Weights of a small transformer language model: 12 layers, rotary positions.
Each number is 128 + 32 x the weight over its row's rms, rounded and kept within 0 to 255. Layers, rows and columns count from 0. Numbers have three digits each. The size before them is the row's rms in percent of the matrix's.

# q: layer 6 attention query, 192x192, rms 0.133, rows 10-28,41-60,73-92,105-124,137-156,169-188, columns 0-95
# k: layer 6 attention key, 32x192, rms 0.131, rows 9-27, columns 0-95
q41 104:132087178180108121162095115113077048066176107130097129173088097146152151097095115172150155125149080121153160124174180191051115161146130122104109145088173167144178149196142107130095127114162117151086097070159126122125114139132068118122144067131119153133125186130153145117159127152120081081
q73 104:172104131208107111171109167127110138156168159174111119139131101147118112093093113194205154084071094142130103115167174153095071158087132090092124181110147156127130152196114139143115098118135132176132114128076105133104065120107079145077127090093109140098098187135175165161144163168084099128
q105 118:182173121120130122148135138130095099195187114165096081154099129135135111068100122178105118114088092106117112129151161156130090165109122139092149177117118081180079131199107116147133125133190124132108128081084103103083128109145099152105143136168119157149097169147161157141149149196132068121
q137 112:154106069200066141135124168129133113147172149145077126110116117157097125071080176186160128138056102147133088131183148175069088155155133102089126192083175142133120184165140145147105105122127149142115130157100115165109085092136064164091132139089109145099106195131155173169157163177099079118
q169 112:135109063173061112143142182102116133131165186172110115131112086137092130112084159170153128130081072130132068123169146189089085158146112143101093182103140141141085181169141118130098071138150177148123160140079121125147093079119075152068147134090123116104115198132187150138153163143085101143
k9 159:142117101127107112164104167120164165156155128166121092179063131132131110137072098170172134115080082122083126188094205157120084175096079116109128109110099141180119147136116153152130208149142140146163103173120104156142135075179107177113193142141153143109154115116137158136149174153148063091
q10 114:124134117136134125155157112095152159181113101087108132127067047150130145079103140155112100114172102120073136153119166178155113130151099136106132196130092084125180154122084135073127140179124145101106170159079123123146178074121124092144175153129200139159117187181168130183186142115098117074
q42 093:110118115090115136079080114130081138145147104113149078146114128144112148121115163152115138135141124101155165173102184158178107134154171079103175144100115094167187158102115096092131104143150197145061175124133102076097109093155104135106116177131149158106162160161080123136138150131051127127
q74 077:168147137162119040140135152130140115112159162138153109123164147194217115157124137144183130118154114093150119119173074042191109147085122100138140083161139159179175136169141126135139124109148173111143147086028170102101129105126156090142107163151149141138135099172138177082192155137167082181
q106 116:136083075105060127149121189124196041114167149160170091131168133165177150126145179141117132117112152091138067181139088112153129139120152124124163106114107183138061136125171157132122093101137181077134120124143161085078061169167137130072083118150155083102178120158133169125126116126088106136
q138 079:169129085116114119116115123125144131060134119169090102127139100127165153141119173138179119156185136087134117161141091101122145171132153136160187139126206169178166116119132135157105164051124141078092155182123162100107171146152104102084060184103120100160134094148059173113162116141163063184
q170 081:155141050129084142131127124138157143082151169184134122079156100135218118144128191118106123144160141118131082113172074118104147145104124135161198111116129195145134124121143163151087136084108087064127155118103133117099128141147132099114091160125125141098142088145067160099196157139132098189
k10 085:159142110121064164136152165117107130109101081151121037137084148079081111122130147113100111112160141162169126132104183162174055141124135135113163134125080153140063143131121094103163094156137147103046155119136157088190165138119127093075172118087100122082120110119112143158170174227096062154
q11 116:095202119149118061136129164116106130229141156139165174106090104070114136153095058108122112140087133155159105119134175152130127090107087147155104144107119127117093117134152083132116123074150079131122154129080162172167185187100104183120171115120092095107118145090172147134141199156106146188
q43 113:144153132204148068120072136127114136152136142150130153099151157137080108174153129127121124098144146118138032138167073100145104126144128169141088169132112174131082148105124137155131113104156190105159149183113124116176137066095149113184113153116094115141116109091138118151092093085156170134
q75 106:089171089163100111105121068092125201095152096125138172083112138130156144163151114089161108148136144133096129139170097152117189082203076154116112081114111179123132135097183163113159099106111149162106126118103104050189114121144135149127145155162133172150103151078109122190143067114119164111
q107 119:084089110198126146096126136120153157088152094116124192080140134095099137114142129097151119101151143161153120108163092126136094084177107102156125099137128217090141156079176145149110107137121189113159113144130149125185120104095124111075122130105101164142129103120105141148134111092121170125
q139 097:125156132219087109134141101074106155120122134139125161139137178171167105203151147091222119123135138124134089137133109128133154085161089155072099063141085165156098132154158095135156099101120145166130122094088125045215098154145151146152155147166135173126119138129143140174186087080141128101
q171 088:086129091174070145095145111143108138139161125166132144163130201132164103136139122134197113145160137106127117166150102110124110083145133110102142065130142164160122141153139166185134081077087096207162115073121115033122114141141137141119127137153118154156135103099114154185184089120154145106
k11 093:086139145157088096154179174076164125169149180141173165149096073159106200087111070143155168139148158148110109176152158134164069077207124151099118136131157146078131134150121087138125102101140187114126148187111097136121152127092089099096155112089150103136114101155151141138123126092095139118
q12 116:152112091107135158111137112146117181137172115152147159069130087182173026124110111127075132132103079197090149173142131116157133151091138107111105149132084101099099186109065137092148144184144150182131157118054166119154090049176114125120174162183153152073092206167142122129117150130122120125
q44 111:122077128086106123148048108117152063070166157123136160117156165203139181093147110151124140110146124164137091143114136083119164124059122101186069094135122109101118164156129163123157089104156170154156062129152082139131129146177160122134125089131167126076159148150153102084086146131105170138
q76 101:165116213131149125167140145074108071153113186114063056188139161189137146076139118183148134133117110126150098092090144064102071162114164063077137102125126139135156136156096141143166162138166144115103088154101130134118165114126120131153158080122138093156143111132152140083137151132167067162
q108 120:159165187073148123165080084105173032147149156098126067198145164207119176101138123157072147119100129100127076141103146084131105176102108140149127111115100121146163157160108171128155136161138138128105096122178092125044147155162135104158119113103162084143137136093142107123066124157096104155
q140 094:175100193160135122163134102109167101128118182075088083135177151164122156045148192182125120093099124123110112113119138075109092157076107076113110147117129120132129150156110155090212166161158159101119113177113138129096184116110123094116151085093135117141151094113140163110091105118159101166
q172 095:154130161092118128141114175079161103105124192121056067126143153149142175052146181151067122101120099131127103082108133096113124189124119158094120179092102119175127155153095129072155133174142163065112168182097092128077135120125133076103129124099167079120145094115136123121099160167122092205
k12 105:169123079095098141113118168159131112147166172145120120143182069118105094133159077090130147181110131160133121163130077138169152163108149157123150178115184100119078158131107076107163111130181189081112132082133127124116079141159119123157132160126133162105112143175120117087122136147092081153
q13 127:119118044154088073165103122114091185109158115158164151131111116117120088176137068145122141166057082158119086175143142151105127149143124104132108199067097144082116150121127111119147115169131087150125101165087135136140127044147139142145121123137078122099114158165154106095112147117167162122
q45 097:099137117078152108091110143139143103125148167148108147079109173135155137155156099121082070136177124137144143103112064074125176120091120157103119180100089064069078122132112160129098078116078159148194135110114116105106113126145203170124176120141139171116155129109176112135097123174122203127
q77 088:142085186156115110139161153144141125142072093136129169147124130091165090076118133112176118147120150133176125148048138093103125115165099109153165119099160159160155130159162125121159188101156143128105123161191116146204145181136103051101117073136110120146109121116142135139135098164120100140
q109 092:054166143086102196126123092155150032130145107105133128119141065111145172096134104123117137156163102137157171107145115134113117108214078169123174099145127126091146104133103158143168136137151132152134109105145151103112120105149124127177149081105107178131076137096121104139153163171090144144
q141 102:118098226129098135129165129108130136121059112144144079136148095137147118093139162120152092127155135094152101152059138095123119103135088125149108123098145172137120165121145146120152135093097210112120146123143136166175180119150152095054136092129075139150134110109149157160152102178079129126
q173 085:103088253144096148125145149129157117140069101169118113109186103097128137067127143119172103120128131108168090126086154136123128106164098096174145094099188182196181162121130147117129121069137151118095147167180145153151167130143129076070117118136087124135099078124121158143133145143100106148
k13 091:123128160120100128117147126090118145202104107122113113150138034147149181078158096113150145115152088170126169112093136124175120146170140139088142108091131126097113093150150108155139132192075188070148125176125171154155150090116120142069119125130173126156082174146183089112143152163099153130
q14 114:139133150070128190126083164145122118145113134123090133086155164140189071125153171129068157204111130136127163115158129123199131143142138108070142172086148102139136134113095125105104100176156117065150148124155153106121077141084122144167086117188065137099111178105100139177121153166168077142
q46 114:094121129130154102121039093080080102132106140112111128133167182183093141076170081165143094143156149106138092151107076108146137108133135129067106145119146116154099189130110146104167083085082160113113070120098124087161113085128172146148092098132166165104164164152184115181119128172106177132
q78 108:113155159167158100165135171056099100162130123133133163214091143104130143109145100132201181148130127127140106151109101057085100109131145115157136160124141162108106114158134099146210150130112163122127059142142077151163134116112124077085148102128117085208110152134155155121149120145090127125
q110 103:108118175131134111115123158063060131157149146154130133138149186157093170121125088167107139141120114192138128152144106087146098121157110145073108118138128112095158120142148136129197090152131157179126107094097113104105107069156120131085135154162158200126096144145153114097109164172042125131
q142 099:135122187164125079192121141070133110197126119114156130173115121130127159071151124136202153143157138143131072149102107065128082112148105136113124153124145150146112141143129163119228161110126189116130038168129117122171148121139113121074127128139097125138126159145161152084135107121130124118
q174 082:127137162102120122158153184092131107176124135131127092195121135107118103103151048127153155146116106148167098143129134093133067154155108145137103164133152178151108139139136153135176127120106142110145074152126077165162153143123134100010110139096072062161121102117155144142148118129114131128
k14 100:135138130099061136115062139112117109148098099189121103145195146138108112107159086154167123151131123125115072206139083110152095110202151074039109163095113157148127147180131129188140109108142176091111173097124130090138133106109116120154118133149125127089105129114131081139125168201121105157
q15 125:129082122132096134114111146131163044114132170138121088157102178115094147085158105146175155035135108129138102108173117147157127182105115072149104104135129097131120134137124110171133103159128149105193038153112083156073118104141182152092070034091140132103163133116078132133123118121098185122
q47 104:167101152172088122149127142082138086123164175072144146107154120159161183084134131136140177071094122122133139118155132151164144136085133159127138087120141122138086099158139089136132149137197119114172081072188127147132094167136149123129144077124156171126124138120138139083105116086086131144
q79 087:166109103164146130129077094147088074125176122105143113114158096174149145193120181108080140068158127069118130199025153149160115163087133238147143139083124112136125141128129127061103124094123119103165186166186064058087095181126136120146113140110147159116149134091115098129087108099119134134
q111 093:128161142116145065148145093112119114102164169103138131117205112163139140174124171107091136137161141112119206126101133117184113143149176146190120167132180114098136104087124105080124128088162155190125146144151104102171094148109102123163175158075132130125141189117112106110140090108109127208
q143 079:140137124185112172106126065130135080145216123126176131146169138181145149169123167092059156126076130091138130122096155158129086125092170191167145114103115113093173148113136147064101097146112128142137127119154035071087047144101161128229154087094173195125174145095131105130088126126085151147
q175 091:131120114130173124110086074113145115115202060172109123158116113147114148226115164106167146168135147100132160147077185131142046116155130162171152165120151100116159139125163108118104115096130121124078155130175074064168118192094102140172128142086146104161184181118112095117120122138150119135
k15 091:119067097136143108155151127110125094099135207085115150111143108151140126075135177135148125102122123167184124090145185142138152149085091114149149115140168150120100140113137058179142150161108085100148040174133163154131155096172149135114117151107102134074149115070123145090050153097081157197
q16 134:089144168127093099113106170111117089104159178191147113135118171091110170106051152180156148144148112048171086148142211172085083134139143137127150112101166164147124129193124133159081164154088106130136100167159119204089103119180088149152120131107126137119135143089132114107113119120096115114
q48 098:056157091084134142144150139106165099119172127158114178119099089160127102126073110196110117150174108081100134132115150142123142140138100121117144108107118093126143148134084166096073165145107134122140141104128192080120115121228115156091123171122170176137110163119121129106179145172075141118
q80 158:082112115152097151159136117088159139126160107195097168165057090099081117101042118172151125135128092088149126107117197195071088144149150099132162127086132158131148168171140126140083155172099102152119080134168120115118072101157060158106147131085129198132124144087105147137174171177103132108
q112 087:092160130169138124143094128128099176144096163153140174139132092144121105143061112092142167126106133205108186147153209163140109088116097129163071099082141185109115139097182086142134148152136146176126084140127140116152113112123108172131142123078158160101110129084122076162193174100118136127
q144 153:138087108147079130176134153085147128109174146177104124128072099157118100126047132191167143095112080079138112150145197181105094161088117148096134131076133168169117168171143168149086195152157129159152098141129116134128097103175079181106161127124119173116123189101140145148173181154120078076
q176 154:157098133159081132176126166085123132136153139173107119122056106140101121107037153179174151085087103102149123156136206152089063120085127118104130122086108169151129162164142159151100227135169136169165134180099127125131120125153066178130173169129112129117126165094162193160161184150119058069
k16 062:203114131134110122170153168146138085136132130142087096136107104134130100097088184177169123130077094114149063158112158179108108172087125126113194149113165183187156144175108180144101146101111099122119132175169110157109120099128081190109110104134051139103084177146140155136134167159134032093
q17 088:167150125097186181114115110146155158107129097118154084169136098139142098136201132110123152129094152147085162101088104161164174127129152119122113133181071064122136110076092119119187056145166138104114151089074122104100151134106186080111211122126151124087140107191080114088089114146194122154
q49 100:174176076118087103123127116161099083117113177060134083184150165130138130127195175107152146138127157125158092144099072098153205156130115161132151136193092091108130080121130064122168089130166122080163131106125097058121099170108144080143093105089124095122103140138152057184089076099105115132
q81 080:164156158125125110107119131170080149137114167098148134150172181188186102142153155089156132102152147152138135077132096063169101144111114135139134088166106086112119089129121098159144123070183065101137169099127130123120119193098170102146099123133089065112131115156130128124108093098201129164
q113 106:120181132063162131112148110187172069185120101116101131160169131148194102141171084120093093171139142118126140166093092094154159108148138162120171148149111053106108088095117170071156110122111123091122168082152139149079135168137135145129082135159120122156093155136124102170097118133145112160
q145 077:129176139102162134103126096186132150146092109072144108141150158126146157138160125107124085135129147144153197155108114079160128116149123142119145131200146097093158080104112077102168098116133126070108149094137127105076110123075158096158128145127122097141145076149095141149099097136142141181
q177 082:101165120133189136086129064160143147156112103079121179096156125109163139117177094060086119129142164151145163079141098113160180070177100154145140087177120090093140093090101090105187056130161084079090157101129154101093140172107180073137090132184112109161124118154076098098096122091141175185
k17 059:104134100129113110093150104088125189094146154107138128095123120142115123202141066124110081120120127147056172131185124127145136093124115135115121157149070076130152109079142067098142150197126146146141126108087112105155121114159196119066173193128207139141149115121170107112167137114107184157
q18 076:114152074142131123135169157149069131166141188161124075189130163134144130152150056118204104167080118160130121159125074188171178135148127178078125139155097032153125096103134110119144089120162115093096147047120152111115152095108118102149162113135143117090112147134137054140142107142107111109
q50 112:114168152036198123136160103138111095162109107094132155134138109166223100136142104142118117192171134114111122167098115078158212117120131157144139109126074066138131107110108152110132134188136150121145154076114145089120184122167156169140130170159133152158083124144134138158086130161105107133
q82 048:116153126127136116109115104019137155134183163141132119213148136140117113089112052129148165126183113120154144105219129097103094162139123148166160089125091089084097123146170091165115113124141109133169110055156142095133138140144137127134099141127116067142133139121112046117150077139155129123
q114 087:100168153145168122112141087172139106183109100092135164156170117163194085147155078075124147185135155172079207123154111133154156072170092126165102101144180091099110094043175166112174057116126194126101140062133176110075145128123118134101133134138122146114117157125137065145075128119122121130
q146 049:140145154080137148115162111092183166174140122115089088176145113155143156091129078159163092091129100102119166177213148122147110145112068150100102164167155079138131131129140116079138125183099173094148137078064105089074131067135134165113169151117089110149139141147117147145123110187128087116
q178 055:122140101125172133126137087071177133192175114125089166109109064129171149051151071082156164100121147104093169106219162153145141060162056150152093095138118097129109117112136125141175079180155100126114143095089152089095173154133166094095132132178084100179141168135123121090114150127138132142
k18 061:146120088165066110147151160076143132133168187166087111137113117114136139183120079159109114098087091135052081169152158172152105119078115123099140183148112121197187160121117140142123122139181155162127127137090087118155130098170141162067150150089147149131122104139179177136159161180095109133
q19 079:108123106127081159134148140099126111146118145178143109165081159134077158109148065093162124155094137171081129137116091120139169142161104132094092123104103141099100115165138092109140083119188179098130123102053126133096131128112115066118138125139100061082117097160136078132110169140130176113
q51 097:108166161069211117117108099122110119169085079116139134121131104147237114144140067140106124187176124155111135157096109081152183102128118131136120093104076065130133105113091141119106131140117163134166169092112153074159198123153177152147141132182141128158102119140143144134102126162111143121
q83 064:140156129145150153151150081076065138124148141120110096223158174138188135158114071111130171141166119125172152152089112103107198090123124148140128091128052089112145118130134066131169114142090206082155118032132102087142094138156136120148113141170154073171111108157135074141138120115097120106
q115 090:069147173145189157091126087136129149163082104113137155172163087162165090157136094098088140165142148228086204097111120153097126060212090115167085076147134131077131107067148169158138074100102170131133119083117144145131169130109117131123161148135112154134108133109140067175081126117109152103
q147 056:117145167077164177105181099096096190129112109162117107158137174159139112146134106094178141122138141117110186178120138106130163061161088118112095148162096095101128104077149137129129138142083127105136145065079081080147109101158135148147170148180117124183153145129099130194146149138136080076
q179 066:103105118085188182087139059114104171151172072173096133157129119117131115100130055099171153125137144108108184126138141143143147068232090137176133105148080115130124088089129142182112113175094053103117170110120093073102153151146135123118133161181135123189150149131102106122133176107163104096
k19 064:073133133079124127085140173115149167167178183152117177180151131175145162136133089112132136162161130146118121145116142097148141115178140100133133117156113120159115080119134115146135178160092179127180123181115127130148157106152102200122101160132125086174116097117166099066135103211093115151
q20 088:124129121120169173108163105117158167149101138125152121053098102142131124116158113073058161124133153200086159088101112086153150106136120149129114136155084094091133114115124046074150071113156159123147178140052098124109119131140154083117115073126140073110099119192164045155113144109099203112
q52 107:121143106104166139120133126141100138166069079090136121105142135121188067149162085099083128158144183171131154139077090067176176102151115159148142044146079067113165086093113093087150125111115195083133173118125147051151133157143142096127069144116144102152125138161118144176082110154156158141
q84 113:111151108090154134121108107174096109099112145080132095125158181148164118173157134098086101153158134138149149131069085094159196102111121163122157114150103065138135082123129062092173121121086178071151187111146105088094111160125164091173093202167158083115121081171120089128128112078141144134
q116 121:054153135097223120091150108127148146109091092095145138145162121137171104129142087129083116160166146161135140140085114125127106108193129106144138058134087118134153094087132119108131103129065124080165139107149135141123176151123153138127052179155111123154129113114077112156066115143138168128
q148 110:075154146064180161096128101112095160121108082106123164117131199138134128124169127091111131143156171150133160139099117093145172055153127128095150094173084073112113070088136083105156119122104094111133146120126099069127141162089153070150088155142135128166107095151085096140135118109158155153
q180 121:073141119058188167076120100125118138125125091099154136131158168118126122117172111103049090148152167119110154112107107109144173085157130139130158100151088103121130079088115134110138101111068078109120172117111106075056136148107180104152100167150164143144124097141071093129114128118141169143
k20 116:109183152079150144074122108125115151153126106115130171112163157143140121148174104055086130155188179155156126120110065097155195082197147166133118101161136105075081063073129085141168098109095154089154121115119119097166141159089154091159145135119127119135107119153100103104117075132155175206
q21 093:176135105121116136145105177110107092112163125109166145110184138137100140100123187146138171087118101065177079084150135122138139157081139112100134165104118129134117157146089175131090129121142144119152086159163168117108088177109106110173136125163118187063166143084087179148131107126161089169
q53 108:164103123163057084165119123136148063100213185140137108091104141132106151128114165138165153100120101120192071118157141120106155178090111118113112174104127153137120177168152106122115134134191106158131101175144106138156073133142089115150152117106120129073164137096178089141126138100127117112
q85 098:182089125129068114156171137058125168143179128114106127129150127111120159105129140134190137103127132139129079149156144125127039176156124157172138140096129125111151184141174123119085160183187150146094105146090120064167110097146101120097134109092091171151122168096115157122134138072127125123
q117 123:175126114119026140181115196077151067116196146133110087119131161105105151127126159129132123106069108108160071144150120103159117156114136195147154196121110121142103178183144133090124169172169173098147134111152090091153069136115107100119159164102107108130129143158159163094134136128102078156
q149 086:207082125207090141169154112092144125126132153138093079118130122123122156081118174173155118102087115107138050092143133142119051199098130130161137168082173163177133192171123160087111138159127167139113110146077116113132099083164128112075153105107107136093145130133132154123119164157121094152
q181 096:161072104163071138168143135095142147107135156187070118117108144099131155119105171154167144111097099149173082120147159128102073184117143141143137175092133141144117182165143105111082125169147159127128136135097092094163082106159099109055144102098107094125137133114130151125150153156130101161
k21 101:185076078170065138159173162139153095095158187151102079159133111130082162107102145160145133064128113134095146172119167123110076174060112088099137178090114181141126170147137113091139136166187149132132186149118125149096119127145117134063067128112121125102122105110166118135123171143046097113
q22 079:107178101171173151151146122148138147170064132099075123100073114081176126150120129100067090157155152157037131168117153126115076095154127136147078130159110121112138145121136176113173124067161121118086178100064092100139166104095163138094135120164151182142117147134116089174143153153110171116
q54 114:093146114085199149105141108123119121174071104133146116096147127089136098129125083128097076113138135143119144148090133137169101113117138118123152117169107139138145097058095172118135081078053120083097130091113120110079172109090188163127124105115096171162129078157094174164171151189140168151
q86 093:128147183118166126092078121121158152138090083129175140145140133160138060159149109119140131124125144138154129145143089082144167087122149069120117080201104145118111098110085124156167124143080106099134134109145145165090168136102166127143145164189155074128114126214118159086096156181174102154
q118 106:100112180087142169089108147148132145131074079144112165165185104131105095153155107130155130135175128175128178136098105126119088093117118087091179103147072134114122122082124147140140074116007154084162160161108153136124181079132159134076096127101138154128115062158104049141138115175125158105
q150 084:099180168067154119117102104162112134150100085101166148140152127145132087181159121103150119138178159112125163184108086055169193083095095146098140078176109109102154075072076096136180145150097114085145145098120158187117167146114161139171110177161126079116151123180106131089074126123146120145
q182 091:128163196076143135080076110143133175162120088085146167164137095174158052151184083084109118132186157101102173171124066079154145081132093112140133073157085132092124086091101119123189142141089109097146136107130122196105183152113182125140116182152139099116121138171121149125066126142151143129
k22 093:080183125104166145090127116144116118106099076139138173109133092081171085086177076089087119178159146141126139105129050134144180080207124131118158151138093133114137088094101130111160083115155121098087124087093146111144122148098143086122121089157109064175110077136068118129121174112153153191
q23 097:083128163096120093096092059084145147080124122165135137166130207083108125176180100087176147146128129159087122145084114108096146137170118110159127154154156132125171147128122105168114093121142147114097133140101074098085146137158193073155023117158183105164124123133107099069108060087139206066
q55 120:095168131091162199100153109150161134179045079119146136116156090081131085090153119108109080155117128145167148136084119149155069099131121129140178119156115150138132103114138141115176124149061112071094131118138164093101143090128191151103109136132129159163093101158087153152123158164133136181
q87 098:113138120070180159089069092157090140121076107117187150139146142078130109154149152139063114120151135133116154129108137086165120090120157112145176072170057123123093113057085089143171119168079095101152145139145112148104124125089199139139112129154140080134170092145120134088130137185192152145
q119 112:109156151049164145142119082165157175116077123157140168196197125131089127161163117126096139164175122080133126114090159113167087102137144053141129111156104140139164132074102108129179096145047085127160139160161125135137151097140157126150122141105167140122117096122064067115129145173150142173
q151 102:096140168039158148108075128166099124125104075115162167120155151084152112142157115128077135138170136117098133130108109075172131088111135146098172065165047089115166121077116109103141111143105119095128155130120104167110105129109187132178132150171135089128171098139138119112083112125147146157
q183 108:118136165043188146112071139152130142116097101095171156155157131117152120126170097118039141136174136116077147114084126101190097088122110124114132083156075107109147108074114126093166109105083110110110135132105111192103153149106202140150109160146126088128174103133142122112092130139164164151
k23 097:080189122122174101127120120153115128102100116121122216136158173109186090166181112105115088211144142137142121160106053103096162086156106144157131131173104094084164114095131140114186108086088086060086122099120122128155097122102170091137157108134127111138127101168137085091082134116144182178
q24 117:183163107128119086188085140168117149140117110203116157152134153184122129153127104149144117142155174084135147130169114109135156099111172136157187073108129148167122114111157127099172173097126146127103138106196181170159095147155082160066158177098141125173100098149138166065115158121172043098
q56 111:122134117114114154144144154117149145146069106144107105189123112042099139134132133123101117151128084118169152154144136130074098125123141106083146144100130141134077097145129131126171136121074181151094174088135188100085104111106145118085120136156136100146138106141140148082200150195112122119
q88 108:075103104150130141100109166136126163120111067157186113080155119084116123139094114151088095117134096099170087047181134133110090160154145103149097100124171159140113115115117138173059117124083108158121120147152154178138146091086131136133101083138102160115109128141141155150205126214129156136
q120 117:112119102132071113112154176135137130101090108123143149125107128119133153151149142114145104110090110119084122111177120136050193088095070146102063127136171144110029089175155162094147143099105131152124139152088141137123138140109170114137126045138132091090133115121191142133176144129091193100
q152 097:102122067118099095122125159136132135088113089158148114107100082064105142143109088143139072115155091124154091104127128152096126173135091120176081121113177222110100136148151125162066152087137152124103126155216107159113166125091151111094086107146058074130113105130164148115180126176123187119
q184 102:145125098189092102136141111133111147115088104105151134054124080106140150126122109114135118080109129148169085080131138139080146111124084116151091062097182182075089139139169105115129189105166129165130093166170137175170168137085132103127105096148043113117093131145168172138185109129140176098
k24 111:165120170086089127138124119101094186099108067168137122135109121152156095188127165137215103079078096110107171108148117120106158123072168132110154152129082166126109136188168147145111119114122108184133122112134130094198124149093125151133134137164115123111161127108119135089182116105114151080
q25 093:178091150086121136145144139107119129116154153173082116139151133114102174089111129163166131085142117110198139086144149160136122147096067140095160164090132132133172088146127177106086162121121125130114107144193158104100139180162088156118157154127155163114159131113145186160125143148113068124
q57 112:142087079113096162124139149078135170124161166180040086124106096142119132086114128128139105114073105097176087123142134164134136161114137106089099172091165099140079161145151131150075176160151074155156133160102165164157080124138105161106149136101116129085108165109170127186178184140104106053
q89 093:144149106125108116146163162096138113147153097127133118160074096163081127103100122179127162123072121109058114148170173173075092121121119165093078153085125155170144184170113136132109180154182151132150107144038104178105143065171079182107157149131128182137139184119157131153119119092076079112
q121 113:149078040133107140138149133103085147138190135192097088156049092146138108125086129202164124134108132067127092152149172161085106152129137185076108134106127138150098167157119155185081205147158075138166105137104092127084112145134081193109189112125150189151111144124127176162181156122113066089
q153 105:140118097085120156142149144096170142137156115151105107165105035141092095086096093170129133129100102100096111112169171200061055151135115088132118174110165164173113153148106187163091200159129079144151105132098130156112138076190071193097149149119128186128100190127146137145140163147109083089
q185 100:151128095078127128147164130112156104099173113151123093140119051157118073116082115202133161133105094110103110145173182183073093170120113154103116173113160153184129164145103176170071200170127104135163117130144118160140168081185058188102172109121147196141105176117141119171160127115115058077
k25 095:143106155112137167150112109117143126112142164159076148137177141087128124075121187172066128118164119035166135085119123098111079113100179117154198117146115115150167099179149186101078229158132088149146122160182143140109114144145125155146088171123121102164120114132121181099127139149153078079
q26 099:183087105110153143151077082130095158069163107181099128144173150147127062145174051155093158118165109155145094146087112124121120174115144099128176176129079116118167135148127153124124109129124114136125134143178128087144142091173155105141087149140156074153107139140138072084105126089157126072
q58 089:133117093043097183100161142152183158113152140140085121129103123152157137088143173120084085153143109137201138149078108103099129128112128149122147138110079047091074148130143130122119138177131122161159169162117120127115083128163159170084167160149142097126088167115179087160136174165083115108
q90 081:172096162142112118119133177139124104160081102074131131139137113095101152087113168149172146130093144126127135056148144085119086137142124128142099077108140128162170137124107087166144190129245131125112110179103136178151166132100124113094126047122058162099145135126136168103124113128168082214
q122 104:140150042049093130140141133162182084090174168124146097159106113193135172139137174130122156175091141058111102137143129118112160139152113200122113140142146140113110129127118148116139166134183092155137117148110078119043080169166115149136189093136155101073151125119112126156161135116120090170
q154 089:142110192059156153100132129125177155108065085108105104128142047041109155055133151158105108136156115098104158070134122135106082147150114087166121123125166170149175135105111174125132158126123165098079146143142153168129202083144131097064139092119101174125092124098127128155132122163121116192
q186 084:148131181099173128136132136096187127084076114104114134070166085092126152077128178144103163118109111153102141052135152139132122138139109121126141102120181145144195131092098136093148170124181137108089132166139151169153193131139126087093130078152103187103089099130112147134136118125143107203
k26 096:148101127125137159129140118133098143098132149096107113096149126164165144160149231138086082124130093146116159071110158109127102149110162146136143152129089078094190175149130085093106117181154100144163128111198144113129067149126150108124102172137186134158108167130099097128128155102082150098
q27 114:102096154119162134122173108094106169105115109070109145126125054146175067121104122120101154176110079156066190177115142139116122127182126159111114169112162124108159165126118145128154159195081096150111148132111132122151187049163099092090148194140139139122063143129161117096137136121171111135
q59 092:159154115054119191138125063127119098125127131132074093128141095140169072087126189097121149185180138099142168155040104144168142153146144139145158130143161081143164156145108111073136090167125132099074131137092128091149139146161098101099126167135123145160135164141079098121164183186108089165
q91 094:145094146092147178146111140149083102110124183108108076139114139131080099043115096145124153183088143178152126100086149091139134128107136076138116145153140120082147142186087139132153150147164145161148116169165124223091136137094098109130163149102130067159149143196163141155140140132139092105
q123 088:172131130099144189128060113197078122137108130126126057121117114135155099097107110158128132140144111127164112115108180155153122162093164178077153069092085099182163150161073121134150119157181077111108135134146127110098151116118125164132117118174140148123108130145080149104123160155141089103
q155 083:138103183060105122120063188190117101164100148073100072093121121121055144043121156156101131116128144128115143172088134111120135124103093099132127184136164106105132160134099148131176134142166163097152152186150181180098176102154077112091126166115138097161142170124113124189126169128085096100
q187 099:137105154049105149129128168161130116108106209070163105073184132148083126095110116152054113122091108120111084111108131145144159163079092133142135158142105136119142144130082156092138121179139165104162166164133128173070129073142122137124170148109183142095133136153141099189128172123068109106
k27 080:166131137140150123137160102133151063069125128081153152149175120142145141181147121116111159118143115122145163121130095171135112161109102109102126089106094049162163090105124152123132153079143161037079136105090120169100138092136129124103151122116113119115110127118116114071127107097168105138
q28 116:114103113191112074110132121156108190147136107095128123128098058126142150151098060112162099088120113148064119153084166149074138115139047143160128161105104163107149142152197129146130108110091113145164120155097085156115177098126141162096147078120191158127132128136204106195154149155099179109
q60 118:124128114112169164100201158213122122093139100137153098130084101050130107162104117123125060137099101145142213089115196169125076129115116093168135178107141130124175101136122091145086130146057049154149158097175107136073144144152130132107139135116151117167159114124073155128125178122115111113
q92 081:164116129164109089164188134187176085153089162137163101150107097106125117149129103127121112090108156121145182126117100142101146121119158082090114143164100109155147122109102151098126112092090202173107134060105207077119149161156146096189095105133140166138136075122129122144112102115144127108
q124 110:121131067090095135178182104182157110090140091156146158214084077113073092154131153122190127161099136096152187126124145121086122105138130113158131142149139135095130093136122094164138163080075110148132084128135117104145131161126114090174106104095108100164150125081083127090183100119197132145
q156 087:141124125075163139107131179141106143088115147168142131114119078092150106172133111136066131126132113110111155096133118134064192126130175108177106137117078092126160126111125136136060114065101132197115210109112109138106181144155140094123155151141081107129119115091114089144104112143116113118
q188 086:145127148138144120136086146108102170113125133157118188130150062134120157129123124109115166122119115144104154092097092165055138116167161097154086091123071117089144103115127110139096135049150136202101152172142135094175160137108125090179154126136060161113098142133147142092110093102145124128